From a checkpoint of a small transformer trained on Wikipedia.
Size: MLP 512 GeGLU, vocabulary 8192.
Architecture: rotary positions, no biases in attention or MLP, tied embeddings, capped logits.
Each number is 128 + 32 x the weight over its row's rms, rounded and kept within 0 to 255. Layers, rows and columns count from 0. The size above them is the row's rms in percent of the matrix's.

# layer 14 attention key, 128x128, rms 0.167, rows 49-127, columns 0-63
size [ 35  41  38  34  35  36  48  62  85 110 144 158 168 167 166  39  38  36  49  44  64  43  67  77  74  88 108 154 141 149 170  34  46  43  43  50  36  54  56  71  68 112 125 154 149 158 149  64  61  84  74  84  90  81  69 101 119 139 187 129 159 150 154  63  65  60  85  73  96  91  99  80 104 100 108 154 126 164 131]
[[130 132 164 129 156 107 122 144 117  97 115 115 114 187 173 110  76 111 142  98 142  81 147  96 192 137  90 141  86 138 114 111 132 105 168 125 160 166  98  72 109 141 150 121 128 179  56 121 135 110  80 143 137 128 113 132  84  90 156 150 169  55  74 106]
 [145  84  94 127 211 136 118  82 116  90 165 100 133 160 153  86 165 166  74 145 166 185 107 123 145 116 135 174 139 140 161 108 155  71 142  89 176 121 153 119 115 118 131 159 109 154 117 184 195 125 112  99 115  97 192  91 136 185 138  94 124 143 148 184]
 [119  65 130 121 146 160 172  95  73 141 109 159  96 124 176  83 200 114 136 197 145 162 126 162 134 104 124 124  92 160 136  80 177 108  98 115 137 108 132 131 132 138  53 211 138 154 143 181 109 117 185 131  84  58 145 132 148 159 113 102 124  83 108 130]
 [175 114 136 100 173  99 102  82 112  77 100 139 138 154 111 169 139 113 123 129  99 165  87  95 139 153 158 113 119  87 127 104 122 152  55 129 159 146 164 130  98 137 127  77 138 108  99 157 145 101 120 108  32 178 162 180 136 150 145 105 118 166  83  77]
 [131 166 111 150 100 147 117 149 120 173 166 122 136 133  68 126  89 132 162 112 119 147 103 136 126 148 164 154 119 107 100 157 184  86 150 146  93  90 167 167 158 123 171 119  84 121 150  87  89 164 154 193 125 118 113  98 126 102 137 110 131 179 157 136]
 [127 116 104 132 125 125 159 106 194 129 110 145 108 134 111  99 106 196 110 146 182 122 135 162 145 127  94 137  78 116 207 153  92  99 105 149 139 196 100 149 136 121 156 108 125 193  77 126 143 146 110 126 182 120  68 137 198 165 144  83  87 137 148 112]
 [106 198 156 118 115 196  93 107 181 109 168 113 135 199 126 148  93 152 155 172 101  96 116 118 115 160 136 118 159 101  34 157 154 196 148 161 114 145 215 175 141 112 147  68 101  81 103 123  91 123 150 130 143 120 142 123 126  56 148 120 173 134 191 175]
 [128 187 164 138 122 167 109 124 246 165 149 136 153 186 152 196 112 152 181 131 117 118 105 122 153 150 133 107 193  77  81 160  96 143 135 148 120 136 177 172 187 127 125 144 149 170 139 140 151 124 118 116  90 108 155 116 140 108 147 134 146 134 175 145]
 [140 194 138 151 149 138 135  68 178 124 139 158 141 158 123 127 136  83 141 141 105  78 126 103  98 181  78 100 188 106  53 177 131 124 191 107 133  97 103 139 161 120 131  95 168 119  76 117 149 106  89 126 158  95 152 128 120 122 127 128 247 115 152 157]
 [141 188 162 146 150 148 131  86 225 142 147 164 138 147 122 149 146 103 160 138  99 109 104 118 111 178 104  92 192 130  59 144 124  99 185 124 129 106 122 158 178 127 136 113 177 141 103 150 153  94  91 112 122  99 169 161 147 131 129 126 209 116 142 131]
 [154  76 155 111 125 150 119 140 121 139 102 133 117 146 145 140  92 170 146 112 173 141 137 165 167 125 155 152  90 177 144 100 144 104  93 143  64 163 194 122  79 114 101 162 118 134 164 114 111 111 138 167 100 183 130 111 158  95 114 147 138 160 180 112]
 [124 101  92 154 138 111  95 196  77 153 141 103 136 138 143 146  53 175 124 170 127 154  74 155 106 111 126 107  83 103 135  91 129 139  82 138 135 145 116 144 110 148 107 107 126 123 107 157 120 173 134 133  89 121 136 146  90 120 126 122   0 130 124 111]
 [140  97 163 123 123 118 114  96  92 112 111  71 137 174  60 106  55 144 155 135 157 129 115 138  92 120  95 169 194 110 184  76 123 142 126 161 146 134  84 129 175 151  55 131  94  93 186  99 120 170 160 130 152  84  91 134 107 123 191 155 147  90 124 167]
 [110 117  83 117 151  70  93 137 118 126 106 139 151 132  62 102 128 117 128  94  80 133  96 120 138 130 104 149 110 136 165 211 135 112 170 136 102 152 188  96 109 129  83 112 164 124 153 137 119  62 145 118 122 119 149 140  76 117  96 133 189 125 121 107]
 [136 106  89  53 132 151 157 120 163 140 157 160 119 144 183 136 108 136 110 121 149 125 138  80 142 120 171 149 139 188 102 120 123 125 128 141 107 112 118 107  95  63 104 101 147 126 114 130 115  99 116 131 144 150 149 119 153 136 108 152  78 146 157 144]
 [194 116 179 140 119 130 103 180 131 163 106 140  82 158 112  85 183  81 139 130 118 106 115  54 108 117 118 136 142 134  88 142 136 133 167  93 145 158 102  85 112 135 108 165 166 119 184 146 185 140  93  75 137  66 113 132  98  94 149 148 111 145 128 131]
 [124 174 147 149 111  90 147 121 193 147 152 140 100 172 144  98 125 109 115 190  93 133 133  83 205 126 108 186 173 143  96  57 126 176 123 146 131 157 159  99  83 144  71  90 178 139  87 142 163 108 169  66  53 187 135  69 111 107 138 107 114 144 159 142]
 [141  97 184  97 119 164 169 142 186 110 126 133 166  72 131 146 109 171 173 119 169 136 109 128  87 135  71  81  84 120 138 114  88 126 115 179 135 145 114 157 129 141 120 164  81 133 148 161 126  83 169 122  95 136 149  75  86 112 110 105 141  88 122 138]
 [106  67 103 150 113 110 167 165 128 102  82 150  79  88 108 110 118  98 114  97 173 143 126 152 131 122 127  73 112  94 129 102 130 104 131 124 145  68  85 131 158 104 159 151 124 140 106 155 158 121 117  85 171 171 107 140 134 167 155 129 115 124 118  87]
 [122  80 181 164 191 128  71  42 166 115 108 154 128 176 191 159 181 131 138 149 155  75  88  76  63 108  82 122 135 157 117 111 123 150 100 122  90 161 148 134 136 153  91 182 101 101 176  38 155 211 136 189 114 142 158 140 123 116  96 136 111 134 112 141]
 [105 150 158 115 143 136  78  87 185 142 162 118 146 138 175 105 120 123 166 160 122 103 109 120  43 142 135 125 154 103 114 144 110 144 111 128 113 161 206 111 157 132  87  90 123 129 148  74 149 130 154 137  55 125 176  91  97 129 136 135 139 154 119 136]
 [115 164 155 135 136 143 154 121 151  85  53 107 104 102 178 146  93  88  95  89 135 137 139 149 163 104 114 111 186  89 129  89 141 118  99  98 165 128 149 174 126 170 187 129  96 101 193 142 133 140 143 133 170 115 117 154 155 154 154  94 136 130 150  75]
 [135 121 149 139  55 135 149 163  90 154 102 162 150 125  60 129  87 107 134  94 144 148 148 136 189 129 127 129  90 180 165  79 119  69 147 134 163  87  90 172 122 148 155 169 125 140  76 210 107 111 111 135 161  69  80 156 145 151 156 152 129 118 101 100]
 [137 142 136 122 187 139 100  31 179 156 118 117 121 187  87 122  77 118 149 160  98  75 155 144  41 117  71  83 169 105  72 115 134 120 153 114 170 137 159 155 104 137 118  83 153  55 143 130 101 199 137 155 137 117 119 154 114 112  96 157 161 145 127 145]
 [120 106 118 145 115  87 101 162  77 157 137 124 147 113  69 124 131  94  69 136 139 154 146 103 139 126 115 165 108 119 176 146 119 108 123 103 167 120  69 124 137 142  53 108  81 169 110 161 123  86 123  96 137  69 104 108 113 139 172 134 105  95  95 107]
 [100 183 106 131 186 102 137  91 136  93  78 104  84 164 182 156 135 142 157  99 100  55  98 162 107 116  99 103 118 109 110 179 145 150 117 130 111 134 201 117 103  91 176 102 137  83 160  74 132 142 125 163  97 202 155 110 114 101 127 142 129 174 201 135]
 [122 154 130 128 139  95 134 147 119  83 108 124 100 134 183 161 168 156 171  59 111 107  56 146 166 129 141 139  99 127 163 173 139 122 102 132  81 141 196 111 139 105 177 160 151 141 159  89 132  94 122 152  70 181 184 113 110 118 138 120 148 146 185 137]
 [ 98 119 106 134 132  59  58 186  85 132 138  74 146 158 103 157 113 139 119 144 102 129  90 158 117 107 104 137 115  76 206 140 129 138 102 134 129 160 138 146 145 169  31 127  94 132 168 133 114 142 157 128  89 105 144 147  87 118 165 128  73 117 133 131]
 [162 121 151 132 116 189 138 165 141 150 151  79 109 139 189 193  88 131 122 155 192 109 124 172 105 113 144 123 143 118 139  68 120 138  56 125 111 120 103 164 158 138 117 151 125 130 109 121 123 168  96 156  95 113 133 114 156 123 154 141  11 117 172 129]
 [120 134 202 131 130 104 113  93 147 139 103  99 136 151  99 152 159  97 149 128 122 105 161 129 138 137 103 115 167 158 135 133 126 112 156 138 100 113 112 133 181 104  81 127  88 137 154 110 137  88 130 125 131 127 134 109 183 116 255 144 245 127 155 180]
 [124 146 107 115 183 111 140 139 118 126 113 151 130 155 174 156  89 134 129 132 115 100 102 124 127 106 136  98  67 191  78 121 120  74 130 149 130 105 156  89  98  30 137  87 120 118  78 131 131 133  70 119 117 144 157 105 142 114 172 143 108 143 164 154]
 [132 136 145 127 104 144 169 144 102 124 106 124 120 104 163 122 179 183  78 113  76 114  80 112 142  86 150 116 200 109  84 167 129 167 140 155 110  95 104 101  92 128 143  74 158 101 180 115 206 160 127 126 156 118  89  73  93 177 122  71 124 126 157 188]
 [134 167 135 127 152 129 145 124  76  92 102 150 154 137 139  60 156 182 160 139 185 126 163  81 147 147 140  95  42 124 109 113 120  65 121 107 161 111 125 177 118 142 146 116 155 184 149 175 192  67 119 195 138  84 114 124 140 117 161  43 146  48 160  60]
 [113  90  53 140 153 114 112 145 100 177 138 144  68 100  71 138 123 158 161 115 174  90 135 142 137 143 157 127 126 115 118 131  96 105 165 112  96 100 124 150 134 138 177 209 130 135 145 242 131 129 102 156 163 130 148  58 129 151 171 103 132 112 132  81]
 [108  91  70 144 127 115 153 191 128  70 167  63 112  90  68 122 105 126 104 162 123 116  91  69  98 114 106 144 153 158 131 183  77 124 109 135 148  97 112 124 114 102 161 106 134 125 150 129 135  83 146  99 153  85 127 168 107 133 118 136 156 109  80 188]
 [136  91  89 151 115 101 185 143  91 152  46 146 129 134 106 122 127 102 100 110 151 163 125 148 173 132 144 118  55 132 154 131 121 157 164 137 165  69  98 175 139 111 170  80  91 139 149 170 125 116 102 119 146 126  93 132 165 147 144 102 141 160 101 108]
 [108 109 178 121 148  93 132 139 171 135 144 143 112 142 143 160 197 122 110 154 154 110 138 141  93 106 130 133 150 111  69 105 141 210 120 130 113 132 139 166 144  95 122  88 113  92 159 119 163 178 142  15 105 162 186 118 164 123 134  98 141 129 112  83]
 [137 126 190 145  97 107 172 137 115 142 136 124  98  83  97 145 143  98  71 110 135 183 127 125 205 123 113  92 141 137 160 106 140 143 108 130 163  94 141 133 111 134 156 143  95 176 104 166 181  75 132 111 172  87  55 116 123 175 162 119 128 127 143 131]
 [115 130 143 107 170 116 105  29 167 168 150 123 147 187  82 130  67 107 121 166  96 100 143 168  48  87  71  71 184 114 103 105 125 122 153 131 162 168 148 162  96 133 107 122 149  88 136 142 113 195 120 164 146 100 131 159 130 115  98 170 162 147 111 129]
 [108 180 107 136 177 105 155 128 146  90 100 111  90 160 210 144 172 139 142  96 106  83  93 113 110 154  86 126 162 108 122 183 134 162 104 132  94 154 144  87  99  84 158  88 109 134 163  60 161 100 116 133  83 184 194 116 110 125 124 110 128 142 173 135]
 [127 124 124 113 109 176 127  53 165 108 157 123 125 208 121 132 100 155 192 134 158  89 134 115  94 165 124 152 179 111 140 131 121 138 151 105 152 130 122 133 164 124  71 150 118  63 137 110 113 167 138 134 169 107 137 123 117 128 104 143 162  85 140 166]
 [103 184 110 119 134 103 170 156 127  90 107 118  90 137 220 170 181 143 148  75 130  95  82 118 157 137 135 138 114 114 152 173 138 139  92 149 100 115 154 116 124  90 184 145 113 157 137  77 132  85 122 139  86 189 150 109 138 131 172 111 119 142 181 147]
 [143  52 120 139  98 124 129 189  77 154 117 119 131  19 133 123 184 113  69 137 153 180 191 125 170 116 164 149  44 143 152 102 135 135 107 107 134 134 108 123 118 153 143 162  93 180 115 148 110 103 143 120 126 109  94 106 138 133 159 101  79 132  70  78]
 [135 101 123  75 135 138 156 125  80 100 131 121 126 169 168 148 162 141 136 126 162  99 149 104 103 107 133 195 181 141 200 149 126 134 138 130 125 105 104  88 114  98  46  95 122 113 179  89 101 111 144 128 133 153 107  98 137 137 138 154 121 108 159 145]
 [141 131  88 122 103 145 116 143 175 156 150 150 155 100 109 129 130  82  92  97 123 134 134 138 150 138 142 134 106 158 135 198 129 108 136 100 110 131 185 136 130 156  94 154 183 158  96 163 108  47  99 133 121  79 157 132 110 112  42 133 123 121 117  71]
 [112 154 134 133 143 137 115 138 140 143 172 170 144 138 170 176 208 115 134 170 106 101 162 136 116 125 137  82 118 118  99 157 129  97 169  83 138 109 124 139  97 109 115  92 136 130  80 163 130 135  99 111 130 153 141 136 171 140  99 113 135 141 136 131]
 [133 154 116 115 132 136 122  95 136  79 121 113 132 125 117 108 169  93 115 105 133 111 130 150 118 121 105 154 124  89 143 144 123 133 134 133 167 138 154  91  95 125 149 145  56 143 163  67 143 151  84 149 154 104 131 113 120 102  70 106 197 102 117 114]
 [145 114 123 146 175 135 149 122  70 114 135 143 101 127 135 138  83  71 123 169 100  63 139  99  98 105  96 148  78 212 143 166 163 119  65  96  93 131 119  99 157 137  88 157 122 134 116 130  57 149 149 153  60  59 141  65 172 115  90  94 201 148 132  94]
 [138 174  91 177 130 119 194 106 127 135  88 150 159 123 167 114 137 138 118 165 166 148 123  88 127 102 151  60 102 115 148 158 149 114 122 177 159 155 119 106 149 150  99 182 129 132  96 129 156 130 159 164 255 119 114 133 124 104  76  71 108 102 124 194]
 [154 127 134 127 163  82 191  62  98 150 144 191  79 128 190 114 121 143 114 156 146 183 105  75 151 108 124  87 110 144 136  77 123  84 139 108 145 167  48 133 126 150 104 147 152 105  94  97  99 142 161 123 103 107 155  88 162 118  94 171 164 172 140 133]
 [138  83 118 170 118 129 136 138 222 181 130 137 123 137  90 100  92 104 143 158 175 154 154 112  47 154 114 130 107 139 183 147 137 148  78 119 133 118 182 133 165  98 129 166 193 133 138 136 113 122  59 123  84  97 156 126 138  36 159 179 160 138 138 105]
 [100 107 138 236 114 136  97 140 180 160 144  92 179 123  71 111  91  70 150 108 137 109 143 160  96 105 169 125 133  87 133 164 130 136 104  93 187  76 206 155 148 141 115 133 158 170 130 113 167 155 115 129 152  87 185 121 148  51 146  92 120 163 121  90]
 [115 150  53  95 105 124 130 144  92  97 115 119 131 141 168 185 123 143  84 181  90 153 124  91 147 150 145  91 134 104 115 143 141 169 120 183  85 153  37  95 124 131 118 108 108 116  43 116 143 116 134 152 202 138  54 131 123 152 110 138 158 113 151 181]
 [177 100 131 140 185 173 165 186 121 163  93  68 122  84 130  98 127 126  66 104 139 144 170 145 163 156 122 121 158 129 146 128 120 106 182 103 192 209 126 170 156 117 162 150 139 108 142 161 107 125 173 166 106  89 130 120 150 162 101 106  92 114  59 144]
 [121 145 174  94 133  95 109 122 146  78 100 128 126 114 121 127 159 154 125 114 106 111 167 128 133  84 146 129 163  38  71 102  91 116 131 113 120 187 159 118 110 117 127  40 156  56 116 136 157 149 151 110 119 163  32  83 189 116 137 120 125 133 149  99]
 [144 154 138 166  64 118 197 151  68 162 160 120 127 111 102 129  70 110 107 126 165 128 172  88 195 163 136 128  66 150 147 125 150  94 134 102 147 115 107 136 177 120 130 162 128 134 127 135 106 108 121 132 200  96  93 108 126  69 135 147 105 110 105 114]
 [ 88 127 115  85 157 140 127 188  81  71 130  80 110 105 152 141 139  75 167 106 113 131 108 102 100 148 125 118 141  48 130 178 133 175 149 177 102 153 137 130  69 105 200 117 122 133 169 125 113  73 140  67  76 177 143 120 160 147 127 125 160 165 106 138]
 [121 119 134 139 126 114 200 139 110  76  81 107 128 137 159 159 126  99 146 131 160 155 199  72 105  91 119 125  94  77 103 193 131 111 161 153 178 131  84 106 151  91 132 149 139 117 134  95 168 112 113 126  86  95  86 140 128  76 210 113 111 127  94 132]
 [135 130 180 130 138  94 100 166 181 137  76 100 119 139 127 222 174  98 109 167 107 121 164 160 105 128 108 201 142 159 102  60 133 100 160 127 131 149 133 103 165 145 104 129 108 133 161 170 138 192 117 115  83 185 113 125  89  72  73 118 164 117 113 137]
 [106 133 104  92  95 146 145 171  94 124  95 102  74 119 134 151 161  95 126 130 141 122 138 112  88 167 148  66 131 134 161 119  98 181 142 105 144 116 117  90 143 138 108 165 171  99 118 164 138  66 139  97 123 137  99 172 159 150 120  86 111 131 109 142]
 [135 123 123 144 112 173  93 168  82 107  81 118 146 164 115 106 107 209 137 187 110 121 111 110 167 134 199 124  80 122  98  79 149 130 131 132 141 101 144 116 123 131  82 137 104 171  94 111 112  69 152 180 158 148 115 109 164 151 155 168 131 170 120 178]
 [165  77 113 102 112 136 158  98  97 149 107 159 114 143  84  60  87 114 166 157 168 133 127 156 123 137 128  82 136 118 157 140 138 168 125 235 122 118 147 157  53 143 188 138  94 140 150  71  98  38 147 157 163 148 147 156 164 147 162 160 153 142 143 110]
 [136 115  94 112 150 130 115 125  96 128  91 145 121 236  98 152 116 130 152 125  68 171 194  92  85 123  69 160  90 131  51 123 136  87 181 138 157 121 153 102 122 217  81 110 133 134 162 110 154 126 136 145  79 121  76 102 120  88  94 119 147 136 162 107]
 [ 86 112 203 165 161 141  41 162 142 142 159 114 156  84 115 142 107 105  84 123 119 137 126 147 101  90 160 203 184  94 160 137  55 135 127 162 164 128 159 140 164 113 183 133 161  98 157 140 137 114 165 120  82 106 173 116 172  66 151  98 107 133 152 140]
 [192  93 150 107 111  80 200  99  78 125 185 166 108 145 167 121 102 170 186 134 128 153  60  94 142 128 166 119 112 168 131 121 133  76 110  96 113 146  51 121 123 102  83  97 136 141 116 147 144  79 105 128 104  92  95 157  78 209  92 145 191 167 203 108]
 [151 155  74 179 155 153 139 124 206 174 157  68 149 173  82 138 119  99  78 165 173 122 125 172  94 151  64 184  69 142 110 126 145 106 136 124 155 154 126  79  94 122 128  84  87 126 152 130 150 121  96 105 124 156 141  76 109 137 194 178 163 149 167  36]
 [157  99 163 158 141 176  79 135 211 157 159 103 157  92  62 145 101 119 126 124 184 113 135 146 121 129 126 154 146 143 127 163 114 161 143 127 111 109 212 154  93 142 174 117 157 152 165 103 144 199 122 147  68  89 152 115 118  88 187 122 165  97 121 145]
 [110 116 109 115 104 163 115 158 150 128  37  86 149 122 157 116  90 109 147 138 137 127 122 132 105 158 120 136 144  94 120 182 123 150 150 156 100 110 135 120  97 113 132  58  99 172 130 133 158 133 132 101 120  81 102 175  32  82 171 156 165 128 142 163]
 [146 165 113 123 115  90 171 149  36 126 122 137 125 193 125 161 141  99 100 122 134 151 137  52 191 127 121 113 122 149 169 102 151  97 127  91 138 106  63 134 106 137 123 189 115 100 102 114 114  89 106  88 191 139  76 108 138 145  93 158 125 140 120  95]
 [125 148 183 136 110 122 145  81  86 184 155 151 139  72 121 142 106 147 165 131 126 122 109 141 113 140  76 105  87 128 151  86 168  39 167 144 126 110 112 144 120 132 130 102 155 124 131  98 122 180 149 162 104 124 155 144 156 196 119 110 106 106 160 108]
 [134 153  71 170  92  62 158 136  69 113 148 171 118 168 134 119  97 154 136 152 148 101 135 102 171 105 133 110 106 121 139 114 149  69 116 120 170 109 110 127 148 172  75 176 132  75  69 128 119  66 123 123 167 152 124  76 143 152 111 142 122 135 152 116]
 [103  88 133 106 154 175 149 139 142 164 160 101 131 122  87 117 174 129 166  93 137 154  98 142 159 104 101 219  65 137 166 191 168  96 158 143 108 172 202  99 116 100 143 164 107 141 175 134  69 185 110 133 120 110 165 174  97 135 155 129 134 134 112 138]
 [192 137 143 118  99 168 161  84  91 102 133 198 153 160 120  81 105 106 113 160 190 191  64 100 146 123  70 108 102 155 167 123 140  89 108 135 117 117  61 111  78 120 103 148  70 147 115  73  97  86 120 136 105  45 102 119 138 183 137 174 150 156 166 115]
 [119 148  63  99 164  86  76 129 128 119 171 122 146 201  92 104 119 112 127 167  61 136 122 147 123 120 144  74 140  55 127 150 104 144 116 103  67 117 157 137 118 116 139 112 166 149  61 134 114  43 113 157 153 177 151 147  99 215 137 159 111 168 114 129]
 [154 137 161 147 183 110  95 129 133 160 129 113  99 114  71 135 157  44 112 136 103 163 106 180  70 106 122 112 131 172 133  68 116 113 158 147 101 132 173 121 157 146  73 125 127 189 128 153 112 109 152  82 115 129 135 164  81 151 100  92  92 178 101  93]
 [140 161  94 185 126  61 147 139 113 166 154 181 119 182 119 180 143 133 100 162  95 131 191  76 132 195 132 189  65 142 145 103 143  67 136  38 144 143 164 132 187 173  67 163 168 114  91 165 111 156 110 121 108 146 142  96 120 137 121 155 132 112 117 148]
 [176  81 131 156 143  93 141  76 157 204 103  92 126 129 187 159 143 157 140 132  95 149 160 113 134 130 115 133  88 133  85  94 153 110 151 148 142 166 156 135 148 148 126 166 100 145 167  99 127 169 105 136 102 155  87 128 121 126 115  80  88 133 148 115]
 [164 157 118 132 105  73  79 146 155  83 159  78 102 149 103 177 151 103  78 153 109 137  79 108 143 193 153 155 168 165 153  79 105 178 162  95 121 145 169 130 152 140 113 172 126 196 133 165 109 128 111 115 159 169 152 105 120 137 103 115  95 150 125 175]
 [163 123 152 132  98 163 118 156 186 121  80 108 120 147 161 123  93  78 137 121 166 145 113 136 190 152 219  83 165 138 128 111 109 169 120 109 116 114  81 122  84 148  80 148 160 150 134 133 184  99 120 184 134 162  73 128 170 102  46 128  76 129 167  68]]